{
  "num_hidden_layers": 16,
  "hidden_size": 96,
  "num_attention_heads": 3,
  "num_key_value_heads": 3,
  "head_dim": 32,
  "intermediate_size": 768,
  "vocab_size": 7247,
  "hidden_act": "relu",
  "norm": "layernorm",
  "norm_place": "pre",
  "norm_eps": 1e-05,
  "positions": "learned+rope",
  "rope_theta": 10000.0,
  "rope_fraction": 0.5,
  "qk_norm": false,
  "attn_scale": 0.177,
  "bias": "all",
  "tie_word_embeddings": true,
  "parallel_block": false,
  "init": "normal",
  "init_std_qkv": 0.051,
  "init_std_o": 0.00903,
  "init_std_up": 0.051,
  "init_std_down": 0.00903,
  "optimizer": "laprop",
  "learning_rate": 0.00213,
  "lr_mult_qkv": 0.7,
  "beta1": 0.9,
  "beta2": 0.98,
  "lr_head": 0.0126,
  "max_grad_norm": 2.0,
  "warmup_steps": 210,
  "schedule": "wsd",
  "decay_fraction": 0.872,
  "decay_shape": "sqrt",
  "final_lr_fraction": 0.05,
  "batch_tokens": 32768,
  "max_seq_len": 256,
  "doc_mask": true,
  "train_tokens": 248900000,
  "max_steps": 7596,
  "dataset": "wikipedia_en"
}
Each number is 128 + 32 x the weight over its row's rms, rounded and kept within 0 to 255. Layers, rows and columns count from 0. Numbers have three digits each. The size before them is the row's rms in percent of the matrix's.

# layer 2 MLP up, 768x96, rms 0.0864, rows 556-628, columns 0-95
116:123117115158120163128126117126113159117118163103132067104099114110133113153111120136148105112101134131109170166157210131113174095109105121171096057045106115124099130172128098149104117194158085171154092087167144151151196182122143110137066205127141130105100098108116086115079115089095189146
111:111091159144086073159146124121170101064182140073125154136119082138146153152142127124109112205084100105093152112143138135120161105087150163126166142067101121139079144156114187167115191137159147143155141140148128124156144142115136186131065194124052111117158111122065096118088142155087175128
051:095109139084094176127110092133121131050113099109090081107133166151116089156110100118111128170134136163145107122155126183127076098191023197126178153142115137111090115124121133165120153203136134069080099169158126134144174163147155145145055155153104127103108135141116131102131148113090147164
105:144198099053090108103159127172084138114148132129120144061139094123178161079090154138111154099108110070149128207087125135128110087096101149143170118095135118145109109146171153172072141240127149091103128126094102178187134104124101099120106164118163162134136144145125162151127116094107130131
120:141114117157108223149117124104054164096086114173126104119098165134190085127101160169162115114143132140164130201160151122163093076213104116124122091138125149113053119157141150118069153137117156090127127144091158142118157137102157126119184144178153194125139122128164178112150123118085123110
083:129100083082048150141100124128097176125145102121105079117109132139140054142103113083150137157088096088099171107118097169145149139180105112120184160074161114058135110206128184137124166139153175117142135126178138101111087126159140115080178136132155106074106091148136161102141116124138060149
122:076117127094120096128180144114118158131100155135097115129113130208120124171122186121110095116198110086157151145077106168138111111160089171070096090111146145103112078133103170118114196154139121065117076171160120130155165126132138171051115144215156110136146133177104156123169102112142110113
101:067185090131104128139159130137089181137141131157133174099112172155131154099156147114110168173174038149140138171102139165141083168144073164127185177055097119120117122142103158033149119195132129125148156135113158089135119140132137148134108136113137173144151097126086089113166088104095140158
103:120167133185105154164078136152091114138109179186123147069145123121115083094091113138154157160130142166132102118150186115124122048132125159187103136144035110119105138153104094182072172160174134194115151127131075134157138150146132093115039137114136152097108110122112106098108137136123077114
116:141109154111133163117149116086106095121154121169130106125104131144119111138101160142140179101100118145090113138100120250129108069142122159086128122129103142185110103113158188185091112178158112186102142132126100156153087118163153095119088126114113108049092156118069149122050160146083153172
102:111116122144075156117113110162149095122096183128103128162140080110120105112137110116169190146076182157190127176155162137155161141152107152128123126119159156125130189149152127120148141139115133147099133123160089151127100144243123056096159178118077110065079115117157116108118197098107146073
109:129088138151132163088108165114095168132138124153149066109111100133187104106115114091168120142150036098077158168116089135149088123104076144125103120087180120125132133188147154178113129186142126147146127196103162134132124104113144120124140213172160092143079053141079157072131119127108103141
106:108091069170103107144058117103129147112152177154133127117066078154129139121106158133132103194088096176118157158194185152073135135114075112216098106129098147118128132131075178104100119120110105154117131131151156140142097139125155099107124162131102121125119151120080089091086160099063189168
114:120159122168149128131140129115128141117109169074095153115080159213106139106118183114144078182131063107116162143118170151145132109150071132145145088122069133162116173114082120075111114184128115186166086097197156176163109155145134138139169162091082123108175152111070100137078119107106127124
103:168131122108130173143118110156124136045139168164115095088144160122165111090160167114118099133078112076169105127191195151094134072116143155139181145113101092150124165136156160118096176170133128198128141126125150092147094121109162183068124098115169103161102106152136114095135142175110072054
064:134127124105095204109147144141092108115139139100099089135170134164122095161120157132137083131089069104158119190142097163153171122176155202153102133083118126161149135140082169176060135160158140123134157121181107208204103149179161144097133177139115161154120101138140125081130126070130137159
069:106137168163105106078119131114116144124140153123112137101085102220143142166124147085188102133099094112110136153103101164117171145083202142186094116118126113092071182151108153105095110141177138158114140115166090112173172209128165135049100151095095152114114092104133123081146114179138129107
103:080124125112135140101140127142125097121142144123125106033059204152126092133058126152174116164130080150178106169091110117144093101132112124094086118091202132112141143190100121185106142135110145092124130129055121151128177142129111131130200128170102105136115051134105150092165138156123158149
103:134134160086161138139167122140142121126155153091129132146103101211154108197102145142127130125126109129074100123112129145124126091175107163144133177096113146137068075124097093166090116197149158096163060155152133130193087184148128124092163125154109139109163167103101076120154120131083171034
106:111124153127154169111155110135066182108128152064139104103102139136096073093125119119230109113152149107164116174175175108126133129168110146127076064136100190120119149151089135164083154110079135171110118131137133171129084132100131066139176180114160076126170114109090114130096135107087090168
108:136106112126105132109121098101112088119148103099126144118142116148092086136093105045162206114131130184109220125126123124169143172128108177165156079115163154134104132171082221120112183142143113146089116146158146146108218116152123126133141111137139116136066094139052128149084128145135132148
103:095105107163114166104110160162112156146081120124097137116137148109132094101141138108138092104141114183188206152094138173113154185189087144093121063091196083166112170144100173174124149153077157118099143122126070151141157149185141139135067111090071123096088137161124125127071147120132111109
083:082107142150068181104160069179044119098163123062141145096145102171165138157165154120140132211134126155144111177105118148165114168116184139137124139119096098115085173163157115118106126096099143137123163103125102113129121108128202139104152166110177195086143139154146124112195107115128104164
056:131189058118111148107104098142092099105105164124044051138157150128095113151121129084200138104136081144144150153218137105165148123150101171158156103108119137160119141149067184133092139169115137129152145127143102122129112156093099206059125108131150153127121136177153137118118127092100154082
119:098118104160130138096134098125127160127197133145156108090114171129127171126144117110115121184101076162075148127087135124174104139129058136146126106057168149169097075144096131194096135178155102182158072132157139105131155161139112072099106169146119149106130109168140141075154074056100163168
122:107165098095109147091128108174085087101146145061145099118147209155107087124117142103158117180106124110156150191128186112159211116123083127156060061154169115130120146131173103100105109117131172127118104137169075134158129179112117191077096111165144183125146109114123154105135127087134141117
058:123154128125100134114122092144100159150152152116086114077136174142111137148160125112165116110074091147036121202103120183133117180099130139094140109121078139124083174155139168118130100157123135134152152128200128150131113156142179131064155144101089140057133121179152142077176050089094143092
116:100160101120051091117190087105086111117133110077119128086149106128121102144085154118157142127087109100148108150137100184128140087135135141178174064149158137134127206140120151193124167129158158107152132115148048169127100101193130173103092102104138116077105093187131149110167158134114182133
106:104102152153090109105142089129095145118118142134160072133112121128162092152094159141170156155055097122075169107122076137142144127178086149165152134125165148093096130202120143184154105115111125116174071077182100083135173092169134142114184151139093105077092107121129093113205170166099141150
123:076139159173070123127141107083089156109097158093090150137051111178179097132121189125138108134101078159124119138127191160142119086116145147196074136153177085131137182184080173111126181159116099036119128138140084131126151157129125099105120115090118112123156128130102129120137097080100106113
104:092098091083112114109104108127130131035124155152130157121106100124119101119082133106108147111120168135125139159077130176073110164065112156137131202130144107137117124168169130127140173175135115172098184100173136121154113110139197137089106166119107186158101188140161159111098040104087138166
106:043067108112096164157122141116089117135154079138114143069110110124147115088140118087137155173081143172149132122163156136107142103089168118159137098113116123191109119116122123162132171201139174130125094133141107123130154133162143106126120183135146152104104171225201140078121066097068127146
107:119140158144149168121117140109141148155067113111112144124058109185098107132146127120154097141113116136130133112176188159162151107100134182143142081139070077122132100120072196147115111156117111117129065156137065173192130151121154087099205116122071113133191171143091149098081119071117126106
111:097113136124100111119168068130055148105193143099124053146131136172108121177105171055116172112125061098109139107114136216161212139116077130181146139111177157092108111163149127158144106144181134116099114106129128115166122083151152143124079154126117112116094104111166117101159142133149115168
111:085117116219100200166115108126067153062144180169113123122150153130187117109137117130171114145073169097188091110110111177153108071079149146112141123150110096117117148085082199120048155150168133111150165128125120154105151141120139138097135127167118123132102075161104150138137142096105102100
079:122110150080073151125143097098191108106149139131086112113104122166172060116168141135160096130079155134154184160150149139130122073154151187165151151088147128143127149147094130143090161120153136149115104120196118116151102121129165126046129181190080087122088150134079093088133161099089126054
060:171132137156111136127124107126121116072124103139061151120105096154118096171128147128171095111124104105108142152123140184100173088114190148169178114155129100155065124127135162106134166135111131097133076145057151188155135155164185130080114129109107087061142118200151168057103166107072126094
105:114135095127140134107153109161071205114130177083096081108092119122124145155162123087124155187068081184152151123117122145146186138109153140083111072154145137088110178119073172107142114168145135144116077146127135186119136124162224151156129141103112080079148109070115132138127087094133092113
109:142101175149126128133135114160152124127119117142110171094132084167156031180131126105119100135120198183148110133106117112169138150079174169123179133135127142103114188133162141135078173119123133111095179132081099135138215113192106186082149133143107128102097179100176158113126161071104120112
099:109108156154107166125130111116053121108165147148101136127115109171176177156090115137124179121122086109155117093149148235125143084075092131113120170084100115110112087169112141143144090163131149117093123101168097131143111207095149143095117143142147193127185142186139091076093074098105118155
084:139090140145127155112140063167103127104080130069124111149090109137095123142180095028152174125127157110112156117122133175176110162144145165116130121182111146126077176150096146184101111139116144147055105040130118093124166101137103113103161131136167145077164139148115159118166148167079127070
100:125167156171122158092110133131128104151149181085112150163151101132158046195060135099133162174163083150164078170077108110162115063081138126135161184105154083144113137150173152138129175181092110097110138104100143133125127168172142112111140103114137107116098168162123086080144085128080156100
113:141148150137126136165158103196139175122143134041118115079110165161181093146046116095138119149156113132135175148141140089154109083127068103098171148080147128174121101152119121159094118150050139118106159136120146173214128116092113112108187148199124102133106154088106139098150112097102131130
120:102092102128115100154116121117150161061086174138121172117048165137122138088134127145150135188101135164176141128127159122121117147065108139154120142130085165162110122121114117107078152150150140153125179137181108156145135147140234125132094173131044143129075132128117087095165072071076144120
123:079097115128159169121188117116100138080106135106114172099152159183099110150152147092158172095087094088094115133128134167125190116128171169117153100112093126108134128169171182161122150116161152172152094096149124109131170109178186156062049115117096112083141159131076166126117116061133096157
110:109131120109067121171134103095164107125154103121117143145108186110092086171081124109116159141111161166172149109168080096106135099116087153238168129103115131178101075147162155142142202134090159122110132101142125118126168173135153153114134130135065092115064131121181089102151093141080180132
112:133187148159137153144124073102109137047116202128069092120131167118189144080120143088120160080129141140148147191100192105111109128137120164210159110095105146105095126188115137133062122153119144171122132129126090090118150124117137170116098076160140147147152132087144128148107043117152128152
063:093141158140061153083157088070122144100190138107095113118131136189169088133140124100163197167067066152094170129157099086116156109098122174149158147164146126160044192125128129193149126174160174138122115175169118142113109108120126093120109143128092186114119121140129147118139126094091147149
061:107151159142082180115119106116123133131133149132111122048087177124124091146125124122137123108137138167097129086072156139109187105133082184103098101107127096126046155141109166170103110149072129099104118151152154110107151140167181126156119120134092123067105162189174191080071132086057113136
064:114142078130089188132090087132121118101182134145115123108130169146160074141119130154181103130119078158130127168135128139168118170117133190119084141108098089207049106206064134152166142167133135121165104144105121111170162135086120155106149165161105128057099069109118163101103115119088122114
110:087094159135061111119107169190165089144186121106117150111111049158147105118173177116178132186082096140126095133168145123157134099102160111133085172115180143117107117114105136181058155144204110144129152177160094111098135154125118139122133167112097127062126144115093092080147103115117165095
101:097185149154105128119167046127167164118138130065123148117063135141156093185144142139146139126123157162101072173135194111145084121162130135139160175118074137115081109114099127130142135154154097183141150163110131156114105082135117101148203168108085198099181174096114094068119127118127123142
062:164166157145109120081139085114164153074155145105049106156091129115123109091161124098148116164118119109140156101120149146165087091127113150137142178132101094194038132150125165129118159158099122106142129137122114158119121192123189114106126205189121124101104083160109081060140129156075123071
111:144181144168099141117096105124105203101105139059149122113140156161123125128130219103149076124134119067150114232135174100159077159140083133138177116131099170153103111148159116117140155162109169171084099101140113108158129132113094102108115147175115159149172170122151143065168144086125135135
111:100136098100113137161160126085088135149135083189133102116132083167126112133163137128148160102102185153118177163094101136159108109190135132143146156150084156124078117125026185169072188153160150146086092140135112156151086142149115088110133165110139088142074139070092172110086146101086142108
068:105175068118113125049155117158157151139133136170113160119080094132151088164145164075173165104140095178136120172159125139106133120135114155148123117166177183091046149160099170121103164155115137156107090147092117171178124154111133122096171186124073159141124116153169151093089093093093078104
105:097123123068124192111124123184073168164110151088106121125137206148107088147115104130145131124168142132188150171123145116175149115136103141134081081156142155134094169159141128106053166139173203131111100128197101081138103131101149196091086115148137104147147114104115141121133181104137090071
118:079132101116039126148081102134122134124118180148119101145069077167084123111091117134124174202083100103138085159150092163117151152110122164176107147129168088152093191154110113142150173140159160123107144117095055125117115184155168082118149140107177156131186146153089123106132098082113141098
104:140149200165094134104077104140140090100125151146093150079086136116155113096093163119154153120087129099143090139198202117121158177147172136108132098126141158126091165190164094173065144115148077116089114146176123170109138154177103097175083147102123090103127132188143109089137156080088146140
070:114091128115108177155137064150106134120090106098168101076094096155097142106127153064145106177112099154138136146083099167160178122092129143131146137132087108126040159193093159154138178187079159168140114167107114124161151123107110147074155124146068083068100110126129130130145143136069086100
094:144119151107115125150135160135125101135218161133091105055160157119133169080144141122181180167149156137111104095158119132082141146146168135118158115097139097127124110174110096137146094170140114183060140100147077164161147149145101086130153120124074158126092110124200101080133121158032115077
055:153144147097051143146162085123124165111120128108103123115111132193147097125112154147178162101159115099073130138140122168163187077112192220136086080184112093144109157155136136151141178179129138116122141106161122160127150098152110150086066145145090162147095114162102144100137085184075151104
059:090111090156048119125176137158098121125134105148067089109109091150149105104115168138164148138175132105106173140130114142103121090080119142093112139060063087091092102186133138101118142139105149182095164134190087169150109161167181147080137142140118145092120114158136126114131102129085034171
105:127110156167171126138110126156124143087163128156097117138134159127133132111096137146132169132069060117170150093161152164131136087089109176117111123119121084202049124145140172137129089176134133117105074137094174157129132182118129060125173208156129087132146045134083121139098106097075140155
052:089197139080174180115105098173075157107152147142099129105081093142112112164150176105121121179155100153127142173136134161161139110123117147178098125141074141095098082156161214107108159153092139119112109174133076169133187135096129156150130158137109106089080083113127135080077099134079095165
109:091147103127108130118119100193121169102118170101117099124140106113134049099158152095146152116146157082154113139146184109128078062129130156182096141095110089150127084164185155108084150209124144106122151202100119176184097129133128127103101126159182121136120138172120148131048128091130072133
110:147101128109088189138105116070097083143150123132105083121122060170148132123208123130122139133131135142111095155098096128169159124147172153143126097151104146092111165127068142143026197135119139151123151116172079109172118137160154135112100116138163150150129158119137113058144189054072100140
119:116102103098144095153085093132103161134157126157104098126113057147090134131141172124120163191152110137111103096103173113131100095117194162131208146119109148128116123111049169151099137147147121147139120076085125081162177136143224089104139196129132125096130150100161090074106120165081154120
108:153146169157127104094144087182131156112129101081115096075153161136147084179069152112120125100095082147092151154147118152106212144111112129112155153107096139167062113144128146170196097187148083153099169073123153205166140105107138124134094125149121110140153123124122194140108137108085183159
107:110107125076067125112124129150143114080133145112134182094107096161176133100128156165191068228099143155102140198107139142088097157169105157087122178115134089146088159156100156169113164129149164133126114172128166180137091112162126082112145094109084129087163132121063117103151137092110157105
104:162138110132092120105124082133116196124118145147107160120108167164142124134101142103114109149102135103174194179121091199132111127143083135155192106125095211183137126099127171128129174123128183065146118160087149138123135107136136213119081125136109087130092099187086183102159101136109166165
110:146152163108076083119101087145077128126170111139128117089129144211111105148093158080136138154133107071096109197141156175161196186133098133154153133067109166090122185151160090093160138140112168142110086079119127083153150123120082158089186116103109155138115153144123197103127134157118098115
056:112152126165031113139150058160099137129166116142058149108125189114115080090127158095191162107134172084168107130092147106138176112120133193155114116103084130082125148175134141187135119145113155159098121148080105108119143130155201119086170136111081122095106136144158094098127151135084115173
# layer 2 MLP down (transposed), 768x96, rms 0.0703, rows 556-627, columns 0-95
110:097118147153157135116162135109119142120157141142146206116107125150147169134092060154081104147123102116141118044153161150126173108134143110074213145116194147065148061062121125127093149094156080105112170114173128111103178117173144109108123114143150100095197104141183103129099144120130111125
112:066142091116133127109129123128170067102127169114131109112124104117175119090052137093144145143111153146175148106118082155203030122110128108216129236117110101137121148100107134125112157156193154156109099132108113124103110153163119145142064157108135165110150094140165138143117163156147137135
024:098129060125153093148169101103098125125192086078159132166137136099084155121126151185114075072114160081133142165068102116204113122100132101131223152154140122127161128105143162101105121139156137134157176107160158111110085122102121128106085099128119133128124152084103194121118093138197073103
114:138175150170177116121128092098091126161116175094093194118128065121109129120102157107129090163186190139125037100171166129126129123129118066195158133151137140110116074145107130153118129064231125136076110135117130145127123106104138132165170102129102146114125160171081154130097112161113151106
118:125188097099167126111154204128104099140147054103156119118126157080125137126202184106058162130093143140146076088095136090123160150124123075187125147122164098068065164133088132159082111134148142154111130166153087143145071131095113115148160160139132148106119174142119152123133091073133135175
075:145088116154156122189156120140101108130164112202129192179104094101082147098194140087117127173130148166135103167113109066111148154134125100189106182121067130125106155120081182148128170100110115162145113066139137125100123134081157126065107111108115169126147116091098116180132153164183090096
130:086051149124093149156108110146121170059133099127085161141156109182186072124209174143105132064140086143145124081106068120135095133148126113119117127174084121098112091172091155069103171165131129133147155123130151157147110111167128123119092087160161125148155092148138102170202095121148117152
107:124120120103107120142105116106083178140125122158118114144187158122121107141181103173141062167126148120097123077087138135059160127108149072147130123093207153194114097156082117118116121135140130085148138159141153053144147126130156175128158092174175101170117060158107201164096128136110078098
099:152071187131126131182129194099147114121160157137181176137103123085094117163078128113089046100110151137133106113158130124077124073162108108068134141139148166138142101147145086145177092137152119107156182112128066166179139129104096153185145098085162150157167164121134152086137069094122120105
129:106165146142112088075150154144116110071135127117119131133146194131110171112200160149134099091135121098077144122084114168148046033107151114180107110117140109212104164119154156137155081130153162152151145146086118137114170118090107124125171139108090107157170120164155085091118118168133150070
098:093095041117123141138120134116158125144116131130162118148118157105136156108114126140109144145158177177062196102125133135109138132149160097183065114085129118067166128078130096154139102107137146118171059068154147168121165124086116101156090069117099126144118205117136156164224154137128131136
110:158140105181160070155137177123138075153128139112088129162153162095109231115123174043104178118085125156110099109086153125141185156160118139059091135099138107149095091071131124109094156161123107134137141130137127138161152109126115154094120108126176142108121122175126104192148054141099148168
105:130144124149129127123116093103145104159126194080217108091163035086166107149131142100137131172170114078122160097162148151118144083142136070120078158143094167165152153110173159135110107166189152086156119131119089138086094113101105143085143148073148131115143139185147154141124152069090126091
124:156157161101094109157120098153124093145129131106199131148136120183158094108159156082153119150197134137048107080117185112107130167173125170122147124102095157105132117100141118095149126105178114070096145193109126106145105151143093153067104094167159104125148168161108105103141122058096164050
103:088078142147078081136105149150144153207158078157144128127115067155147185174129130180047072118143149123156158094058141171116183138134163076089127106085187102132120118104095118152104102149146182151150135124154149102166148156100156114153099127084103133130118124071108156141168095130147155118
040:156191141147141124208120124086116100168173118080179173084107122122111103162149161120103162128101146172135069139115088122109171150171157094145172180144138093122176145095118130177209132094118139161146124125105127073103137121082056105071157052172103141126114141131149155137119110147114124104
047:143140067113166131121140071192148113082101117197160080144134125145130161123128146181180133205108093091125134145146137107107064122090094106088137136089205104177096149110075086179148131076091094151147098101145151148111151127125115147068149102148138128142152109154092109132164122109171073157
107:134161113080109118146131079115097108107196082174107118171146144075142144183109169090082109051147101123134118114124112188144199134097118077140145122098110109112149096129141093160122134126175166183208176164185162176138150097074086114147110155147166126123096133128085105140145132135096147160
111:178085176116111124173173121119136104088155141113131129176153050148150165158138149136126107085143104134106136080093122074148080112118116142053141186139149106129147128145153137143139097099174151147141140163151096080131126115177156098098059180132162087089137207087098118138191109062118134149
107:131153105107165132158104136192119097111137171110100093114143121147129135149104156147077158133228108140152121147102096095126167085122097105091128198138112087102164074121111151084120063129151095149121132168151139095132125082161137111105134083195141163123081089100155072197108093154193121154
106:157139198159090172140129142131124097167154098123144140142114143084168104187061147119094121131136107056045120127113148081143119072149128048132121111109180159128182143113110138137152138138127132150188123194089104121138110142122124099100104133056153120163160130155189054113117167103140137122
096:182148126169131150175126125143136157123170110130189146147103076178146108099225125108108146121115058132060100160119121087131147115104103057097099158081129142116125175130120184155171106113074121133154133100101073105143174109159087171128162071093077144139094136122134130128178108103132098151
073:141147158093147143095104143083175147146102147176111148180154131096121130122125140086123165133093158096175185096156150165103164045106138173136121100136133107174195084095156146183122123119153143087095108072142077147137141092148061058157079109130117120070123100124083174150170112136151112109
039:111122119127179136132078152151109145179153133067116090193152119167113147125160043132090088100133158112068097140146139173108173094156115115137113149116135127147120118134099141218180086128066078116138151109133161086134141091104147155216149103128140111170111172139128093162169105134144083093
137:082152095120164205058131071169117132143086160100110116060130142160162119177131103110090112084131171172164154130100159090168178139141134160130161093167126137147064150137143157128091120155099178116061078121138112110116120123164127111116119168075148105093141126107143110160123124147182067071
122:121112180140150123163098129127117088173132153148132133171179124134088078100130125136111132105104123095098092132159145062138159147153085112158179167117140138167118076133132066146123106102142122156121115103095157122098137172158147160165144005152144107221051122152088115084120134132176120113
035:119127161164191180145115162099151143153156123068214068113075147125139157136132147161144089152139109134138089040170116148069114134085128102108122139099101165100189152124139134152123093115144156116142077172125129122114148145098116093128141089129123157180176116109135152129234135090096098120
117:103132080124089125124135103127176183157081197109107117083172181143128105074111065185144095061108109110073154131132159112122135088119103153097109127193140105107142162145105125181183136115149101100157133135128145106179156111165125165163104073096106122137112204133078131168167175106132145146
110:089153084136135125180147134173106134126093104195135157161107202165086107171146100116174142192164161141106115116138049130134111101131121132073139161156119112079157189153107183095074145094125143192195112116084059089093105135093138113114101120117101093168116110138108127132114132124116156161
123:172124164182164097145106135126133099168127169072144127106119127184091129122144177145063078148155133164155118077113100101168127116118134183131134152170127100077126109136147118102124207155126099104163090145154115068107225077055121108148134153122154054110137143159139089128125104110116098109
109:066090146080126122181144129121100068085096169166171145156138067163147162120129094125106115124120157057134161094165195081117173123089071094146074120143134128148141154105163159168149137122160070112087108126144150124097109138098113101121183120129153137139185163112122167144137126151207151075
131:096102080124126092162196095156140175129136074182164125153128166153128143187125153150101126138082103136127089119106185148150171099118123154104167114111142123203148139148122111152117157128097143123112121151127103164089083104167108088050063120082124147107162126114163095115207064089137087162
103:135090106124142117117081121117152134221136090146148103208156159143122144122162103112149101168072094124132142193147101059064161150077132104032112119141129152101163085092133103106148140113150144103133214088186101149140157113140112138134132145133176117122119133073124149096145157089109131129
116:194121080150085105116111102143136164123146140153140105157134199114072202173126095154131123179144150150093161131112191128107099108110091113147146130131085180165165110089093080152122107138148118182215090125057107070177104129132156173125095116134086120092090116134094127112128127115100118166
110:145116175089117135134141089131122162178115092146129116132111179119127152196104128125093087122094086071097134083125037160155089128128134141166147124117129198184133169111148179178160138186167094098129133113163177102154104122112083122194119106106152157148099078087107072099113123107173103152
068:082137109114175042120117173154111127180184095119183161102133141123142176088202154172132130094132122126105133122091086083146135139122149136120119115098114061145125173123102143150086126131182104115141077116112202126126170124133129137135139096115108136113168146051107150157098165084141052182
028:110107140132131099116047155128127085162114102114138148189184103065170104096142141168128124077147159127126144173122168095099093091162100109070122083123184131204091148079152140217101120101135130145195102073167143126115084145096184106165120139150146104089127135138121113142116126096143120098
109:113137134149128136178139174114140125086142098089232094132109109095083132133171130100117090135120130132159164167149084099168146147131081054062086107095110138139073130076127137162143140112130127106184168173130116083154168120174142169174108094131117074188087134095090119156127107129170149092
123:099111202138081117138196208111181113113188161162129178145121069127165123104106091074092172105133143135170072130133160143160082074126107130140113145168077060126111116141130093189109163143131164106137166123138057143135152120131120104073141126146111108120140126131159091120126076115176130130
107:123117090137087113118112210117167153118158154142130128124122084176041093097121127176113125150150137134149114192119123129148133171116113060200107107161146168090149186103144078102157107119116085139094164088141140093129151080097166145182115134121110157174123141155204123114091141096111069159
096:160175083142112075133061124136123115139165126094138103155136137159097063145090145111158115104076116120109127117091030143187171145159145167141091168152203178123119136160148133112117130120118161146085090109183127130133171108141113156156102100080135087083075097122085145187170138161095117134
103:097112131143162190111150184115189127131104100158121134138131151089141112120105171148124174045187111110088085137151137079141141100107142075098103106091163110185116185097158095149105162155172125168123174120097130143190077094092134068141150134150128136133145163101080134099097077125198132114
108:137131138107132063087109140135134106118132121144130082132120093090096176116077127116102099182121180156076116166149114143127118108149171076098125134089112137070084123174131109118141091138200177153109164139062167149101101134112138197164134111114171158193181152081187186092152153144096113129
117:147098124099101149174095128088135122149110147123121128204138104106141188180129075131127096213120162085174107123126153122119090084133144048088100122080151119133125099162158105107150083103193177141134148160110134153190132148134178121146063122106124091150131140083092123104161115157143178068
141:110124085118182061139110153123105136110134081135098122163111153133094119103094114126122101156160149148146160131170142128081054098144128210063147104111095149200096156082145140180164173131173128125090097104135085128149137112178153115203062053160108143113117154166125129113126133094155123143
114:096130128096135098139113158142188105153184099151109138168157134112139106154109149116090149117121214176157173140097091111137046117141150098146123138179127091097122082151091130078189149100162141158137090161080052172074143122144118168154084121109093142176133131150097164140130068088122151094
119:111149115113130123133128142136092160137091041174154074091105142139146149113204118120147148134103151147191094147094145142189155124168128154092109125173122128140119141130197109142094146135168136114095134150142071149096166146083092098138115190100097130066180146157097113121166036102121072153
046:096119164116145120122164126090111153082107130143201140175105165139147188122125135120104112086136164136113129162178126169181090101140029129112168083098101119131105073099100190138121115101136112153176142166106154157086144070107129097167114203078172109099125090176153141129150121161119135172
032:108096188170136142125131152132134123148135122177163128131074134121130171129121112137175172035153124159075121064126099109130134070137197173125139104092118108078107106170069105124072099173151120174114126150101107188100112126167121161082184135136085175084139173112134132128141144090178154138
040:116124121121163081161067148148103084179188142169196083152157126094121183110147093119160102085125136133111134119174117153128123108105159138169146151075150159053122080066174149151158110054122137108158174116151157114094092118081123087083121070145111126146126154093108120195116132136167147125
121:101141103164085107108106075143176089098177185169222133115154128133137099110149178182131117117092064165103146123111123131108079215114149076132128170121176119181143186145122180140163082111155130095143078145135106093097126113113135167079076117097103138113122140109139100141092156141128148134
101:091145128128148171083113209129139108140128119137137114096088104110082128114100106084151119115158171103071107103154083139133188127137118082178151138136159174161148123095079136107091071094164181126073126155156084105125156108106156176147156131144099144100152097181123162192151146212097074128
041:157113174095189153108100167130148141138166075114142112107162200055184134120102085158134153182145130066175158115094152080084089108149133083115139183194104138123123084124172152185119085137135149138102124150104148141120135118118121163148098081153122108125128111092179142143150169102080101069
111:148111141079136156195134112088132106080099079156144122100106116159105090129164131090119135140110112117099177152134182175111133127095137097114151104093125134139111154141171113189163141118190163043140134123095159152130102144136219131179080098113094148104114103067138173192137127167061154127
111:127154138146195109075115102181197118114071111141237174110085129119156081111180104122129117166133148125139129105153109136182115069071063120125106126123134153110141126127062128120150118149175153153156192146133151114140123109119117108110129080145140066055161093124118146117090141139169139126
051:117113154161135134141126158114117158108164110161166135186099112169212065115172139156171034160129155092124130117153135102037162092153156102200118186085097146127131088083136086144143124094136089146165118113104113102132061139113133140122120079129132131118158136126151173181163110126143104103
104:160104152122100147135085122146094186103148146181130137227159163137108167062091138168052114090107117102084137151129086148115148159104124113142168103096105161172156106112129134172140061146098071163096146139103126122140150111141158101153123060087164127208100154131092135135128136089138163106
119:131149152197192067119199142136098211107162131089169107100077183156100169157171163134139077162173077129099114055134112125126133144131132147116131105119113096119124151116092104124124127189122086148118057129121127111135103112119080084134126170163133153090106152115104087155186105091130107150
113:117178132152171116065128138090162134114112097192169149150131163160188116152070080186100116074154172121117113059121149165141126164132137148127075062088113140158136133116134108115132102111163104141129151124102147177142135129148105102088101092094200135155173178050091123125114082134177135124
056:098077147076169108170095152099132123127168190097138114135099124148200107105127097139140088145146142141145060094127112053093099111104152164119126146108145142104161106149167148173194112115157140106136124160160126146073134128092116056177124107196138113191161063135143133141085085105153084136
086:094198132158133102119110166144174120196108140139178118163116118069164086097165130117056123097111101113118150114130162105123138156125126132092125114143124087149108130132147135115140152107164146148120166117115158202133136108110056115140100108004187119154140092118112134149147090205189130110
033:147120115135147083132182149133096103173199081132131147211195134097095136081153119127134093088149127078150117118108103124116062122123183153066134180128195127110178092139109161121135110145146093113192138110148092092109087185072117133142075140145143131113148136128088161131164068136134153106
042:169157139142189103146111135125147092096120102156163058123135177070163087129090152065135135134098111152126155137152118101122132087103138150120131151115141120144078174131121191115131132166154142126149191157128230184071116118116109148135131113077129080116103089069087147152087137156193141175
113:131083161187171192088075133061081114174103164148102147089154144110148160164109170064099104098155156117142099143105116116133064149142147121179133080055169160132162137115134110132112143152170091106186146146111139143086162068143121126106162118122102144169081099073128147073156115137151125131
027:093156117136113140147157187078076134145160135081204140129174129105162216138076113192126105132099136112081111162149114169077145099116102096083123143143139134077171144116165097143147134107106117115162138145153157130161119138066059065158125140131094142110164103131088134154208150138141086122
111:149112141152101122147070131154150096182130100151144080193163135142092213103122127143134086139110094160170140131142116116110164076092105086211183114112140107106104118072177083136137075170130103134123175124126097096126114153156100131141100134149121093158140163075137096166076176059144166127
122:100107086116138104117155148193134130144137146153225112144101075113113162073147159108132113138132137053145122105192082079118128092132071086148070134112127155098136132159097162200107179157131107116126095173077138132106144109139134152133159136129149125075128130117102140123176091064169076177
120:110173105118127102160124103097133154136146104137182140133101018156099196116136161191140133155119117138192112097132164080113119075062126115132155169117136137171106087124087116169140153101159146088169108099124094110149095110144158081116135136121171153179071093135142138157103114177064075138
113:205155108185103129048130117115188104081065157196103122142182128126128127117127109137143156126086155086212140091135140148159079133106112157089188124139099132125173154125143103090110104119157137098095159099104173105123158094083133158108064106130150105164134172116098089151146121119179104112
120:134140145074173144151112140085119104051116154129196109107096095112124203151131153090072120169102173118154149187145109116129088156131162148183153176123092140086164147112076089124110119100133130089109136150139129193118132186108118080118131226106098136115078108132159147115168131111117116086
097:127084104201110081079209128155115141115082152157124169151105173127062129102157142155125119059158124097115073108152084128132112123206110149128110146118105148199182103086135118171137111121116126131112180139128105177132185107097133074153118102132177111128173158152114109109118055108124142128
114:120125075108166096126138126130123139114120133128192087088152051146131097086127102169150100137132147155138157159132188137101094041129196114119132102164088093119109068142125158167128100136091073151218132156129100104170138116093154110160151114120163097110147144103183087203158119159106148127